Weights of a small GPT-style language model, trained from scratch on English Wikipedia.
Size: 12 layers, vocabulary 5963.
Training: a variant of Muon for these matrices, 496M tokens, 8257 steps.
Each number is 200 + 40 x the weight over its row's rms, rounded and kept within 0 to 999. Layers, rows and columns count from 0. The size before them is the row's rms in percent of the matrix's.

# layer 9 MLP up, 896x224, rms 0.0547, rows 782-844, columns 0-55
107,192,197,210,194,235,163,158,174,141,222,246,192,179,229,245,208,160,291,231,280,266,246,185,180,100,138,226,221,200,135,254,188,245,191,247,210,143,203,180,234,193,219,203,209,227,253,245,261,180,193,208,273,226,159,142,202
111,132,229,184,192,156,190,263,117,282,206,184,216,239,154,162,224,212,217,301,200,233,163,171,183,258,135,204,226,168,261,201,175,260,261,207,199,174,240,184,258,177,138,164,237,256,224,143,131,204,260,206,103,217,241,226,260
099,207,173,205,270,133,161,199,196,185,178,197,163,217,198,175,245,164,201,286,183,184,198,125,202,232,216,157,218,210,208,217,174,255,230,209,213,221,156,208,251,250,226,184,164,258,222,216,238,164,181,136,177,263,88,200,187
095,217,146,201,187,227,148,186,174,189,157,176,194,143,185,200,162,227,177,260,194,266,197,96,195,206,232,198,212,206,224,197,201,201,204,170,172,239,156,152,183,210,206,245,290,280,83,212,197,240,217,224,232,275,205,217,160
109,152,194,206,185,214,207,213,180,227,206,192,150,220,202,206,275,190,173,214,144,207,292,296,227,214,268,207,221,173,171,152,285,164,136,186,228,176,123,156,268,184,167,123,279,188,191,172,163,194,192,158,213,229,199,166,228
105,251,243,158,211,140,134,198,291,159,173,193,198,226,251,200,221,174,196,189,194,128,217,111,191,226,199,196,252,149,250,222,224,253,219,222,196,211,132,234,208,262,237,241,213,197,207,276,177,196,200,123,235,204,222,164,213
105,240,164,141,146,214,189,186,168,231,230,189,253,179,259,132,197,132,182,170,205,213,195,194,192,192,189,185,268,76,248,215,175,241,202,220,183,174,257,226,173,192,263,262,227,175,227,222,237,242,208,264,203,270,202,194,240
096,301,131,242,261,207,195,160,219,171,226,216,211,214,223,210,217,204,167,177,145,196,201,186,175,177,193,146,243,291,214,184,208,175,201,160,215,171,225,155,125,215,169,196,220,195,183,166,196,212,217,189,134,253,207,187,214
101,182,173,237,143,215,217,128,117,199,212,204,238,139,142,196,128,158,208,140,164,274,156,239,228,235,213,225,248,112,214,243,218,160,170,143,162,236,137,203,192,181,225,167,224,259,253,271,219,235,182,181,191,258,254,221,246
100,192,166,242,219,262,126,157,165,285,234,215,149,203,176,200,175,196,159,218,223,229,205,189,272,214,120,240,197,194,230,239,161,124,188,226,168,199,224,218,150,165,128,184,291,184,252,226,279,283,270,260,133,169,224,175,168
094,200,150,239,210,145,199,168,254,247,218,203,138,138,200,213,232,207,258,252,232,193,262,219,224,247,232,216,173,197,178,97,204,163,122,213,219,174,125,229,195,200,233,260,205,204,236,192,215,188,170,174,156,228,215,188,208
101,197,137,200,256,226,200,154,221,170,113,179,166,219,218,228,231,152,223,138,249,153,273,228,210,212,165,180,245,253,181,248,185,265,194,241,156,184,194,162,167,188,128,189,235,201,266,179,244,87,162,139,178,240,249,240,214
089,231,183,162,207,285,226,211,94,291,148,193,238,175,161,173,244,193,265,197,223,181,230,236,233,191,204,193,155,208,166,218,155,148,208,238,177,204,185,216,192,153,242,157,212,143,116,177,221,197,180,241,151,185,234,198,149
107,86,172,241,215,162,176,205,206,204,146,202,217,219,153,200,191,193,229,228,215,226,249,167,130,217,204,212,180,141,172,171,195,308,156,168,197,257,252,188,150,133,175,210,152,147,189,231,262,219,174,123,176,235,193,262,201
105,312,151,276,212,136,313,238,184,164,157,244,144,134,199,153,163,193,196,173,244,229,163,190,208,216,210,184,196,212,240,227,183,144,279,253,162,247,266,204,222,203,227,196,205,193,216,206,221,300,216,130,214,240,195,171,195
086,157,185,161,197,240,276,171,231,224,163,248,154,150,276,187,232,185,175,181,176,121,187,208,240,231,156,220,269,209,265,160,181,202,273,176,149,176,201,116,178,169,262,196,206,167,191,220,135,206,245,158,218,168,245,190,194
116,179,189,202,150,237,159,282,138,218,167,218,257,192,236,199,165,151,199,195,174,181,185,210,260,230,236,210,188,161,154,270,176,174,170,162,174,211,196,194,232,266,153,130,273,231,120,160,108,210,135,197,238,217,280,211,254
105,144,227,198,178,204,188,226,196,262,132,114,234,146,225,171,161,153,177,225,174,277,179,213,173,272,175,208,232,154,188,213,193,181,253,225,158,202,162,166,184,141,208,183,279,183,269,166,194,250,159,240,162,203,215,193,259
106,270,170,209,147,179,163,251,199,228,191,121,220,219,192,240,175,219,178,204,204,256,152,142,163,182,162,220,223,194,212,239,155,173,223,233,176,270,222,206,183,243,275,167,224,198,194,199,168,121,208,244,229,209,214,171,170
100,178,162,169,244,152,182,128,175,173,257,147,185,205,193,245,154,141,214,187,270,188,213,187,142,236,248,153,177,203,220,227,142,269,167,175,168,188,191,186,156,144,211,198,174,178,189,234,233,220,251,130,213,157,251,288,249
094,303,147,219,194,266,243,210,262,152,165,219,201,208,160,148,253,155,182,247,153,244,280,218,197,226,170,216,226,148,255,172,255,134,205,239,222,198,183,163,241,186,202,164,191,215,183,225,235,235,221,172,243,191,225,187,203
103,250,126,163,202,203,157,174,236,172,207,183,216,171,153,192,144,181,237,234,215,137,197,229,272,181,210,158,241,236,205,181,242,167,209,216,294,173,237,142,206,170,213,179,177,170,170,246,192,225,217,205,214,199,265,126,196
092,204,207,190,183,164,290,229,189,193,273,249,209,199,211,197,149,199,212,202,167,166,195,201,206,146,261,223,255,211,155,172,177,180,197,238,133,168,149,176,250,233,216,234,178,222,210,176,279,170,178,234,223,246,266,194,123
097,255,162,190,259,208,243,211,228,163,115,118,132,160,162,232,279,184,211,213,207,200,237,155,225,224,239,263,163,128,228,224,220,196,241,170,225,153,257,292,221,164,255,187,218,210,194,198,255,213,229,210,156,271,175,173,204
090,148,164,222,162,137,214,172,165,288,253,187,240,203,126,203,236,143,152,282,158,174,231,116,261,219,178,184,114,220,151,251,305,197,215,220,139,269,126,230,227,239,249,251,210,180,181,189,206,257,150,200,180,207,198,187,240
104,256,170,267,150,190,219,224,184,148,186,197,127,198,144,157,149,237,205,165,199,211,152,160,221,258,167,252,183,201,160,211,165,226,314,163,215,207,202,183,231,175,162,235,178,193,167,185,238,221,214,189,145,168,221,243,283
089,181,138,187,232,164,157,235,225,284,156,161,255,188,177,195,233,209,198,157,181,186,191,178,185,215,208,228,130,180,138,178,245,251,114,202,139,115,162,245,193,182,163,210,175,158,169,173,213,199,142,231,239,225,226,186,125
093,246,187,129,190,218,174,140,303,168,207,130,206,124,186,202,177,208,198,199,230,252,219,201,271,169,220,190,159,193,232,212,189,211,208,246,129,157,194,192,199,163,163,196,158,205,221,229,171,145,141,257,166,241,238,198,246
096,167,183,238,231,142,262,202,215,119,129,221,279,231,210,194,216,116,153,182,203,245,184,177,163,208,238,183,176,248,219,219,245,230,182,163,153,302,132,187,207,243,197,175,278,308,188,225,218,195,198,186,161,250,174,198,187
110,137,162,195,213,191,213,210,170,165,179,183,165,236,207,121,228,178,183,97,179,128,243,189,257,213,252,196,250,248,289,298,218,192,182,141,242,202,203,193,230,194,213,145,209,253,162,137,249,186,240,237,233,173,173,173,147
113,193,185,222,145,124,124,165,143,244,218,172,190,288,281,253,226,222,190,241,293,239,248,154,219,235,187,239,247,209,175,224,203,199,200,250,145,207,219,192,158,122,161,215,169,213,199,167,206,297,179,203,157,253,93,228,235
100,156,131,223,160,244,205,166,191,156,293,232,232,213,99,150,277,285,260,192,193,291,145,185,311,213,157,231,178,171,167,182,183,241,175,230,229,137,216,137,177,193,232,212,160,246,205,189,231,200,217,203,138,228,225,215,265
089,224,111,172,275,177,242,214,193,153,240,177,169,172,197,212,196,270,159,199,212,209,178,202,211,231,122,195,199,216,144,256,179,207,222,207,200,213,254,179,181,233,178,179,202,190,285,285,167,237,190,133,168,188,185,159,195
104,216,199,187,194,145,221,220,164,183,131,167,183,196,240,194,212,195,186,191,259,218,178,146,248,220,238,165,161,177,121,315,136,278,235,205,130,264,147,176,208,207,244,162,184,174,170,190,234,225,209,179,155,151,167,210,223
090,176,220,196,275,265,206,221,163,215,223,183,240,146,288,222,161,166,200,215,238,170,219,180,225,263,168,249,285,170,157,241,233,196,145,255,190,219,148,221,144,240,177,203,279,169,146,204,120,168,179,182,250,238,237,138,201
104,210,201,140,176,231,192,122,227,224,202,244,195,116,184,264,227,230,200,205,213,258,122,119,205,238,211,210,248,180,209,214,152,159,212,148,260,197,220,214,346,120,206,202,173,207,206,226,197,211,176,215,156,260,131,156,221
091,194,199,185,223,230,222,215,136,239,209,175,160,206,172,205,150,239,192,257,198,247,165,132,121,214,234,268,248,158,236,214,243,200,222,181,99,138,222,105,226,224,130,189,264,201,196,176,224,246,211,174,205,207,263,257,140
125,143,190,171,165,152,132,250,311,186,163,192,245,225,251,259,171,215,217,189,208,228,226,166,183,284,156,204,251,229,207,213,142,165,131,283,153,254,194,220,202,152,150,285,238,174,187,154,273,154,165,139,234,196,301,177,246
112,202,162,228,186,159,259,235,100,211,188,180,161,255,234,118,184,189,221,182,249,204,209,214,214,300,203,112,215,229,196,174,171,182,242,177,208,189,169,204,178,190,172,162,223,176,197,107,199,205,239,216,243,210,239,133,220
097,221,212,175,233,206,192,197,162,218,239,269,116,191,211,229,165,225,251,222,216,223,206,191,147,184,223,223,202,246,197,187,176,226,232,197,120,168,197,168,158,203,185,180,153,192,166,235,191,182,157,161,153,230,177,144,209
114,140,209,275,170,203,258,287,202,203,211,232,182,202,251,246,248,198,199,154,215,291,174,124,225,239,219,227,178,214,87,216,177,183,139,216,181,187,165,306,201,230,181,204,249,266,189,149,190,174,197,214,257,149,202,187,215
096,211,201,231,142,255,219,280,207,211,184,163,187,185,179,264,173,303,198,180,248,237,215,201,302,197,217,184,149,203,221,180,241,260,256,272,171,203,204,153,267,155,127,185,275,227,217,223,183,216,182,169,195,169,250,200,155
102,201,154,190,184,229,219,161,195,199,168,162,177,201,177,203,185,184,199,173,227,245,186,251,161,202,152,207,236,189,168,190,222,193,164,159,209,200,241,162,162,221,264,202,104,243,167,243,165,238,206,183,187,187,240,191,198
108,194,192,239,205,213,148,157,197,233,206,205,159,190,162,175,174,239,292,175,234,191,179,156,195,213,139,167,233,143,132,225,248,135,251,207,129,220,197,191,198,163,196,187,295,254,152,233,200,229,168,149,214,185,207,189,259
109,160,175,185,272,167,195,272,254,270,204,239,213,174,211,203,163,188,229,202,241,270,247,199,167,272,160,210,183,235,266,258,193,220,229,228,149,214,144,193,147,168,128,194,190,128,175,198,155,186,226,157,167,262,117,209,199
086,289,254,222,215,234,268,201,182,188,242,235,183,251,199,199,257,196,153,112,209,230,169,222,162,243,200,216,182,230,127,234,250,188,180,274,171,155,192,172,168,166,267,191,148,232,196,205,172,245,127,200,193,171,162,186,238
095,190,190,116,225,176,223,134,141,186,196,104,147,227,205,114,271,239,222,150,234,217,158,228,204,216,229,206,194,146,203,193,220,231,237,88,227,217,234,209,262,210,221,213,203,110,172,218,194,209,231,239,205,246,252,236,279
103,178,94,186,206,196,275,210,198,260,147,174,165,136,147,224,217,186,279,218,270,191,242,190,207,215,247,240,184,216,193,191,263,284,226,189,223,202,235,247,272,153,245,141,183,219,208,149,189,218,160,150,185,257,208,147,259
090,211,160,262,214,175,234,197,150,175,124,249,208,129,224,213,297,179,150,200,230,210,245,166,260,244,212,189,254,269,220,251,212,223,202,145,173,175,194,210,198,136,150,178,162,227,188,190,211,246,273,221,133,178,133,195,190
088,265,182,234,177,234,175,170,253,193,121,208,181,192,127,208,173,146,106,165,211,228,169,153,140,221,249,137,241,147,185,222,193,250,166,205,138,231,202,211,156,177,224,274,180,233,175,184,225,240,200,217,235,107,178,174,281
115,221,165,182,206,192,195,219,184,234,150,127,287,253,145,226,202,137,219,196,235,188,234,197,256,177,232,197,236,238,217,152,182,181,252,245,146,234,209,127,220,239,145,238,178,205,174,185,282,239,138,170,198,190,218,187,205
081,250,190,172,242,191,181,202,251,199,210,257,180,150,232,81,228,207,185,283,175,133,223,169,180,217,224,224,164,215,193,189,223,207,167,171,279,187,237,325,121,273,214,156,172,190,295,197,132,183,204,197,206,127,181,228,223
105,171,202,224,201,219,244,186,226,285,170,172,221,271,107,196,163,99,211,248,153,212,224,169,191,234,187,278,154,212,241,245,200,188,256,229,191,161,110,176,278,176,199,195,160,232,229,160,193,238,196,222,201,224,184,231,238
091,272,216,167,196,164,199,258,190,128,179,217,237,202,170,161,236,188,239,271,244,216,157,225,249,199,180,199,140,182,239,199,203,216,255,201,158,232,149,223,214,234,103,236,148,132,164,157,159,229,180,134,195,166,201,152,142
104,149,162,226,235,174,201,218,152,219,248,128,210,165,248,200,155,195,242,216,235,170,122,189,224,270,211,242,213,115,240,204,210,221,198,129,229,234,175,137,148,251,252,299,175,219,193,255,219,185,178,197,276,218,157,236,214
094,236,143,187,132,199,259,189,137,216,200,162,217,161,193,226,238,228,193,252,219,186,97,202,184,225,243,155,175,194,239,139,252,160,187,178,220,250,148,213,195,214,284,206,178,282,205,259,189,168,355,185,226,199,176,201,204
119,208,177,235,192,208,207,163,170,192,183,218,161,163,213,206,174,192,235,295,137,203,203,206,213,223,161,237,192,205,211,223,109,253,189,224,261,247,186,250,294,148,208,116,158,188,206,176,150,215,246,219,188,192,239,186,211
098,253,198,195,215,144,229,202,166,230,217,156,277,170,163,173,198,212,222,231,167,241,151,144,120,219,165,273,183,193,164,206,204,196,108,164,191,214,175,258,179,167,192,251,212,142,225,172,178,222,163,197,203,289,220,178,262
093,152,129,145,296,223,196,234,249,237,227,206,162,217,251,186,212,264,201,217,138,207,208,216,266,185,293,132,197,227,206,203,97,223,199,175,245,213,241,245,264,255,144,241,101,238,207,148,205,206,190,124,258,195,180,252,155
096,156,151,182,209,310,167,226,306,148,115,182,170,211,200,185,214,207,215,184,213,212,181,205,235,260,203,197,215,153,207,248,238,272,165,244,203,239,180,179,209,184,178,187,185,228,215,120,224,146,188,178,220,230,253,188,171
102,224,189,152,208,188,239,209,153,259,166,238,173,218,216,181,174,202,165,184,188,227,129,203,139,254,342,276,188,217,176,162,151,216,292,212,187,213,220,192,191,186,223,151,227,253,234,248,170,223,119,219,225,221,210,178,203
105,260,189,203,167,219,198,168,243,166,168,208,224,176,240,196,253,136,170,175,184,215,164,203,217,294,199,268,200,230,199,258,138,223,215,230,256,207,196,104,172,162,248,170,207,233,192,214,166,185,197,193,168,208,251,183,236
097,180,138,207,160,168,204,152,227,198,229,101,230,121,248,172,257,185,264,237,214,223,279,151,272,200,250,193,194,144,199,232,289,202,262,216,231,214,217,145,158,234,208,255,148,96,261,215,232,106,253,235,241,154,209,181,189
# layer 9 MLP down (transposed), 896x224, rms 0.036, rows 782-843, columns 0-55
109,198,237,174,247,213,166,196,231,266,195,182,260,169,155,126,217,286,204,146,124,207,206,123,205,205,231,193,150,260,207,202,201,202,185,194,210,228,144,192,169,99,173,182,189,165,211,160,199,239,174,251,222,220,240,237,260
097,221,123,195,172,143,105,212,291,194,175,202,261,182,202,291,245,235,251,96,199,208,217,174,176,154,141,176,255,128,188,222,310,209,218,179,136,159,236,274,198,133,219,214,149,225,249,156,155,210,254,167,221,252,241,218,114
091,130,214,198,251,207,270,167,194,220,157,232,192,192,219,227,259,203,208,287,159,151,208,199,198,226,212,265,209,129,200,196,194,190,200,246,218,139,221,193,213,176,196,141,236,255,214,272,200,197,125,213,150,245,173,187,165
105,182,274,184,256,220,221,219,232,211,238,167,194,286,202,205,218,202,212,273,222,192,290,221,143,135,179,193,261,97,157,174,188,160,161,239,203,189,170,182,248,170,276,121,242,252,102,212,181,273,204,154,268,220,212,200,190
102,155,164,217,209,241,237,176,254,195,201,208,182,244,233,217,188,218,201,211,244,218,200,225,135,190,225,136,162,225,248,120,255,222,239,236,163,144,135,248,242,143,205,204,243,122,264,94,294,176,235,182,112,200,280,271,238
098,161,129,195,243,187,155,170,264,206,184,149,260,245,220,173,194,164,166,140,236,275,118,210,199,144,141,208,247,265,286,169,199,251,164,249,229,217,171,208,168,203,169,218,239,256,185,173,147,241,173,191,169,244,216,251,105
105,239,221,217,222,224,252,186,127,311,181,212,223,201,282,162,199,215,240,233,194,149,139,165,233,158,188,187,222,164,201,231,188,229,199,231,263,171,204,147,222,201,257,186,176,179,229,197,165,189,168,204,205,157,196,176,279
098,181,308,214,200,180,195,204,199,179,206,206,180,225,253,213,181,151,223,242,206,189,159,117,142,135,147,205,146,174,188,289,263,189,171,162,183,175,232,214,176,157,232,168,236,131,166,199,244,186,231,121,209,217,215,110,185
093,214,179,169,175,208,263,169,239,201,224,102,208,174,244,199,220,256,252,232,226,203,158,166,129,160,158,173,259,199,203,203,220,184,213,229,134,232,260,222,275,194,256,153,165,178,244,227,168,176,190,254,169,236,252,268,247
101,231,259,190,182,124,183,195,219,136,178,178,159,197,257,249,272,168,177,172,198,148,173,148,197,110,180,230,217,228,194,279,164,197,149,214,161,228,206,219,196,197,200,197,201,171,244,240,198,208,169,222,236,115,185,244,312
097,252,319,219,193,239,102,282,172,180,232,187,200,195,224,156,280,216,146,274,211,180,187,235,253,172,136,207,162,187,196,163,180,238,236,197,215,193,218,134,140,169,166,218,246,90,167,153,182,176,172,208,244,143,248,189,242
098,163,181,251,154,175,184,156,273,195,197,193,180,161,232,218,298,143,198,145,168,187,268,212,193,206,181,186,206,256,313,241,165,179,147,176,152,169,212,198,210,107,141,268,160,195,226,234,277,197,216,165,216,193,174,181,142
076,224,146,137,181,181,180,227,181,264,171,185,201,126,233,196,206,224,159,183,178,239,140,197,177,240,236,175,219,197,142,281,137,169,261,173,201,248,232,196,279,154,239,229,182,237,258,197,155,262,238,209,188,234,210,213,286
108,186,130,234,292,221,225,245,206,263,195,169,169,240,217,209,185,157,135,146,130,220,212,239,221,214,230,103,149,161,174,235,167,167,225,227,145,217,262,221,228,225,197,222,214,187,138,153,240,207,165,180,172,123,209,215,241
112,205,224,225,232,230,278,204,216,196,164,225,178,239,199,193,215,192,175,154,201,240,225,158,177,199,202,306,229,158,97,146,131,174,289,242,209,146,189,207,208,179,250,144,212,220,189,248,113,237,116,155,237,226,233,214,236
095,176,163,177,227,203,238,184,223,199,197,177,192,183,290,202,171,147,230,211,188,141,165,211,236,208,175,256,252,176,232,180,258,190,290,202,158,144,215,179,212,170,243,262,292,287,245,223,189,240,243,180,162,221,211,243,311
117,172,293,175,139,291,201,230,157,177,262,184,230,267,260,183,244,215,257,276,200,205,193,154,328,184,216,138,236,195,158,146,253,132,189,190,189,198,227,189,183,240,180,135,176,233,204,195,217,228,195,160,203,204,177,264,185
101,167,137,241,215,257,215,183,215,191,256,167,202,109,209,156,199,198,242,186,218,161,226,184,198,228,198,217,167,234,209,276,223,170,169,206,280,161,175,219,224,200,185,187,254,221,175,201,208,218,236,174,169,253,278,142,173
104,165,295,175,198,167,238,260,169,257,206,227,246,169,183,267,266,172,238,188,259,182,243,210,246,234,290,184,223,118,178,208,163,100,246,229,180,198,114,211,231,202,178,159,215,196,147,222,179,186,153,99,211,146,226,228,184
102,243,210,244,239,185,151,231,297,185,210,236,173,163,249,214,194,187,259,195,182,184,152,158,164,236,185,179,136,217,178,138,163,152,239,205,162,233,219,177,154,205,213,243,222,250,223,219,192,202,173,171,218,251,199,208,188
097,169,191,224,196,226,182,192,180,135,266,214,202,189,259,175,173,260,227,297,226,224,229,198,146,214,170,182,232,283,186,205,237,148,171,183,175,239,264,235,252,200,188,146,202,155,195,205,218,184,188,171,178,228,214,171,179
099,213,212,171,198,207,207,143,229,189,239,168,178,186,205,204,181,212,217,124,242,174,129,249,307,211,183,198,175,199,203,186,200,220,218,184,255,177,193,175,208,232,264,197,221,161,252,160,248,270,137,276,191,207,202,218,159
102,190,186,244,178,192,102,232,199,202,149,236,282,167,147,180,196,233,205,174,259,196,170,219,208,194,160,251,223,168,238,181,161,251,184,227,243,178,194,154,178,294,187,236,197,194,147,240,227,158,122,198,172,184,190,229,177
100,170,243,188,252,205,152,204,222,145,172,170,230,204,278,177,176,260,185,151,185,209,194,344,165,249,159,217,235,173,145,248,193,273,218,185,173,175,246,134,172,167,196,138,254,291,228,222,153,158,128,208,166,198,170,208,234
093,162,251,197,207,231,215,173,259,178,111,183,180,240,220,162,167,187,156,247,209,184,194,123,238,152,148,197,155,294,250,185,145,178,222,193,189,225,201,156,286,205,222,221,196,194,241,215,144,199,153,189,179,192,170,224,179
110,195,159,213,215,185,185,167,144,161,191,238,220,168,188,193,249,155,184,165,216,209,206,251,203,193,256,198,189,276,160,165,139,251,192,245,233,176,175,212,176,196,208,199,277,197,146,182,184,246,155,147,194,237,148,208,198
085,200,222,181,159,239,207,218,231,216,223,138,193,169,238,179,187,217,278,211,289,147,178,263,241,218,197,223,212,272,160,259,177,229,226,181,150,240,222,184,161,150,267,209,212,221,149,207,135,237,256,197,206,169,77,277,257
101,166,250,206,182,222,180,192,186,157,170,196,240,231,163,100,178,164,183,215,208,242,136,227,167,196,255,217,156,155,265,182,183,215,149,144,220,157,152,251,232,190,166,184,157,211,179,223,223,246,227,218,188,200,242,167,207
104,200,263,232,174,79,168,157,211,152,140,233,216,219,234,193,150,117,156,175,145,150,201,186,218,286,155,216,252,217,183,121,126,213,247,216,270,190,109,172,133,167,199,215,205,178,169,271,176,204,200,178,188,151,201,261,134
109,223,254,174,169,201,205,182,177,207,216,219,110,220,251,224,254,176,185,161,227,151,267,205,220,157,165,166,288,156,203,251,118,179,260,210,115,183,226,257,236,155,247,250,228,187,247,244,221,258,202,271,181,232,192,196,181
108,282,159,200,189,142,170,212,244,186,117,231,136,184,210,227,236,181,214,258,181,196,165,308,164,161,181,155,221,248,190,106,229,273,185,258,203,300,259,207,290,183,195,197,196,121,197,198,120,197,154,217,184,179,191,176,179
095,246,237,268,232,193,115,220,257,158,216,179,195,207,201,304,141,225,259,179,218,208,252,218,212,179,174,307,150,129,162,179,210,140,284,203,234,223,222,210,181,258,202,168,165,189,205,261,180,165,225,203,233,250,215,136,200
087,119,210,203,215,159,212,201,183,240,200,170,203,194,195,191,159,217,194,197,215,184,212,207,213,152,226,214,151,197,178,288,193,230,222,181,211,162,192,176,225,216,163,214,273,173,199,251,247,213,219,180,177,200,149,180,234
099,135,208,231,177,275,187,201,175,230,132,188,166,277,164,242,220,159,232,225,197,213,180,209,170,180,194,194,264,208,187,217,204,96,198,188,124,200,185,276,260,172,119,192,238,218,158,273,164,219,169,208,175,168,228,237,138
088,257,132,134,174,208,228,228,215,216,204,185,182,211,265,276,147,231,251,182,162,207,231,245,199,197,207,179,219,245,239,252,232,192,202,258,203,203,172,187,240,219,192,200,184,177,151,152,178,160,212,150,198,238,251,242,268
107,194,272,163,256,145,195,203,185,251,235,240,227,195,150,250,177,198,208,186,158,220,212,227,158,158,227,143,226,261,224,210,236,214,215,137,257,198,244,128,208,211,245,159,131,231,235,137,228,173,204,217,226,197,186,114,290
091,271,263,231,197,244,182,160,184,223,205,143,151,170,182,165,204,275,222,222,247,251,108,199,207,214,182,187,189,190,229,262,192,264,195,244,206,174,236,92,167,208,183,232,235,187,221,225,229,180,208,239,142,180,217,164,152
113,224,129,232,181,232,264,177,233,182,186,207,218,197,193,180,194,174,234,150,228,227,244,242,193,202,145,251,241,222,148,254,205,211,170,185,185,232,227,271,202,139,196,192,222,244,190,213,204,219,147,259,192,119,213,236,90
107,153,215,256,273,206,234,254,164,233,170,214,227,212,199,158,179,212,180,206,242,128,226,221,171,259,213,182,174,213,161,209,238,229,199,179,219,214,229,207,114,220,239,242,65,237,206,154,204,177,201,234,148,210,275,241,222
094,225,128,235,202,223,215,236,135,206,200,140,216,184,216,270,214,177,256,209,191,221,163,234,238,278,236,236,128,157,195,190,228,134,176,236,237,255,248,180,264,173,227,266,190,171,276,197,194,280,256,162,169,179,173,238,245
114,217,177,244,146,258,175,166,247,181,187,162,186,232,184,213,201,239,180,243,234,191,168,240,170,211,176,184,237,198,183,170,235,249,88,174,248,254,176,206,242,211,198,93,190,223,205,255,236,174,153,167,178,193,248,298,227
098,189,268,187,191,247,89,200,261,193,193,226,180,209,198,234,223,205,304,203,210,191,217,245,179,153,206,145,241,155,218,176,168,175,99,109,248,202,260,180,180,140,211,238,119,222,241,247,203,176,270,246,245,188,156,245,215
093,191,300,206,199,199,216,198,172,176,209,111,209,194,211,292,272,211,143,253,227,205,246,209,174,122,216,163,188,203,183,208,204,169,232,260,202,217,217,168,206,195,124,193,163,204,127,180,213,253,218,215,155,275,259,228,138
104,220,293,261,176,184,219,222,230,165,237,195,238,185,192,248,218,253,182,245,160,176,219,214,179,251,172,218,157,169,220,225,174,189,222,157,159,239,130,188,223,180,213,240,229,240,153,214,173,212,118,191,287,227,205,179,245
100,169,188,156,214,170,193,124,304,250,153,197,202,148,116,221,237,232,233,243,199,179,203,224,163,171,224,241,192,180,201,228,263,308,193,160,267,174,224,216,228,197,234,258,144,224,189,191,148,136,156,271,190,134,159,147,262
093,211,164,145,170,143,258,157,193,225,186,189,187,240,229,220,147,235,205,234,269,279,188,185,206,210,249,167,270,269,173,233,170,195,257,214,219,199,179,164,154,206,254,226,258,235,235,234,161,234,221,131,144,143,208,198,164
096,232,292,170,205,185,259,229,150,289,184,163,201,274,253,213,199,257,198,172,166,288,225,253,223,263,193,174,191,202,126,162,193,176,96,212,276,184,206,215,197,178,142,178,180,232,221,174,203,120,118,107,231,207,286,247,200
107,110,213,240,188,261,219,222,166,201,226,196,210,213,208,180,159,160,227,222,184,204,206,221,218,197,195,219,290,233,196,217,190,248,153,144,190,144,236,173,226,209,233,232,165,217,182,246,230,171,240,216,210,179,74,190,157
096,232,188,281,198,172,243,174,130,178,184,246,243,169,196,259,226,152,160,202,201,248,260,249,191,180,206,229,151,207,187,158,223,201,144,176,181,226,182,254,247,270,187,240,162,214,199,226,192,172,189,131,275,187,212,120,224
093,240,168,226,157,150,175,163,206,165,244,225,205,190,249,181,198,168,219,279,267,127,224,195,252,198,147,234,284,207,212,155,221,199,248,146,202,172,288,161,217,223,216,222,302,166,205,178,202,154,199,221,198,186,147,234,262
108,221,121,240,131,248,174,188,229,201,241,166,240,301,221,171,268,207,206,182,262,206,203,239,213,143,169,174,187,162,157,133,213,219,209,229,142,242,203,255,258,311,206,249,225,180,162,200,178,174,180,194,194,132,240,196,198
081,95,208,248,170,147,217,185,194,165,169,135,160,240,211,183,162,241,250,252,203,222,185,242,235,194,193,190,198,204,185,198,176,151,238,159,257,250,207,165,238,190,197,213,230,179,228,213,181,171,227,132,231,180,139,206,272
104,270,199,186,175,177,263,151,243,217,221,145,155,149,190,142,169,123,147,254,178,183,246,248,170,162,194,114,206,195,171,222,213,184,243,223,173,179,198,240,283,240,156,189,151,205,151,184,244,220,167,276,167,121,245,208,208
096,240,115,135,171,132,215,136,250,218,187,212,260,234,192,147,217,177,194,184,187,237,243,235,156,212,184,232,208,191,269,164,136,224,203,161,226,209,188,250,190,198,180,202,230,175,170,260,221,164,208,207,151,162,200,223,124
102,293,187,232,186,177,243,228,231,163,144,218,232,138,185,243,278,150,179,186,113,191,295,208,198,143,201,189,214,222,280,131,208,210,154,94,192,262,261,143,160,180,206,146,247,203,210,165,188,211,149,229,224,186,165,248,151
092,193,230,153,251,200,161,264,179,186,168,160,214,228,228,256,226,132,249,266,183,182,162,224,204,198,175,181,151,158,233,213,214,131,313,230,212,246,250,192,158,204,159,174,185,181,205,143,157,213,167,249,184,201,164,249,187
116,192,191,214,209,195,188,226,171,225,180,225,262,212,246,238,222,184,220,200,203,202,168,216,156,179,166,141,204,234,249,238,228,190,186,218,152,170,242,251,221,214,231,184,101,163,259,162,283,300,169,233,201,304,230,213,219
099,205,264,119,222,139,172,176,214,240,138,177,260,206,200,157,242,193,189,219,236,188,221,194,242,227,137,174,181,181,256,225,126,192,205,215,137,209,94,204,204,207,221,223,181,199,196,134,200,157,200,265,237,261,101,235,206
096,201,283,204,191,212,173,158,268,200,186,278,189,135,205,217,106,184,210,237,159,198,128,211,167,179,269,247,275,214,191,211,197,236,207,190,216,162,148,113,232,190,256,175,237,181,198,249,145,200,207,197,238,185,155,181,203
099,198,144,247,152,162,265,184,178,132,175,183,117,189,190,152,261,205,278,165,223,141,167,205,221,166,206,207,221,233,176,191,226,209,211,182,202,235,170,192,187,192,226,233,241,133,261,165,197,144,270,244,177,210,253,197,199
099,235,191,90,167,195,250,260,240,190,265,251,205,171,186,196,194,219,206,214,180,107,211,250,268,257,135,161,170,227,205,188,170,147,222,201,176,225,202,134,176,152,223,292,213,178,180,214,170,195,219,141,157,248,207,151,255
105,237,258,240,178,231,242,170,156,139,299,168,222,240,191,251,134,280,188,213,208,256,301,208,187,162,279,189,228,215,177,220,185,228,251,222,132,240,271,189,182,192,257,194,238,204,74,174,169,156,206,290,223,153,208,153,193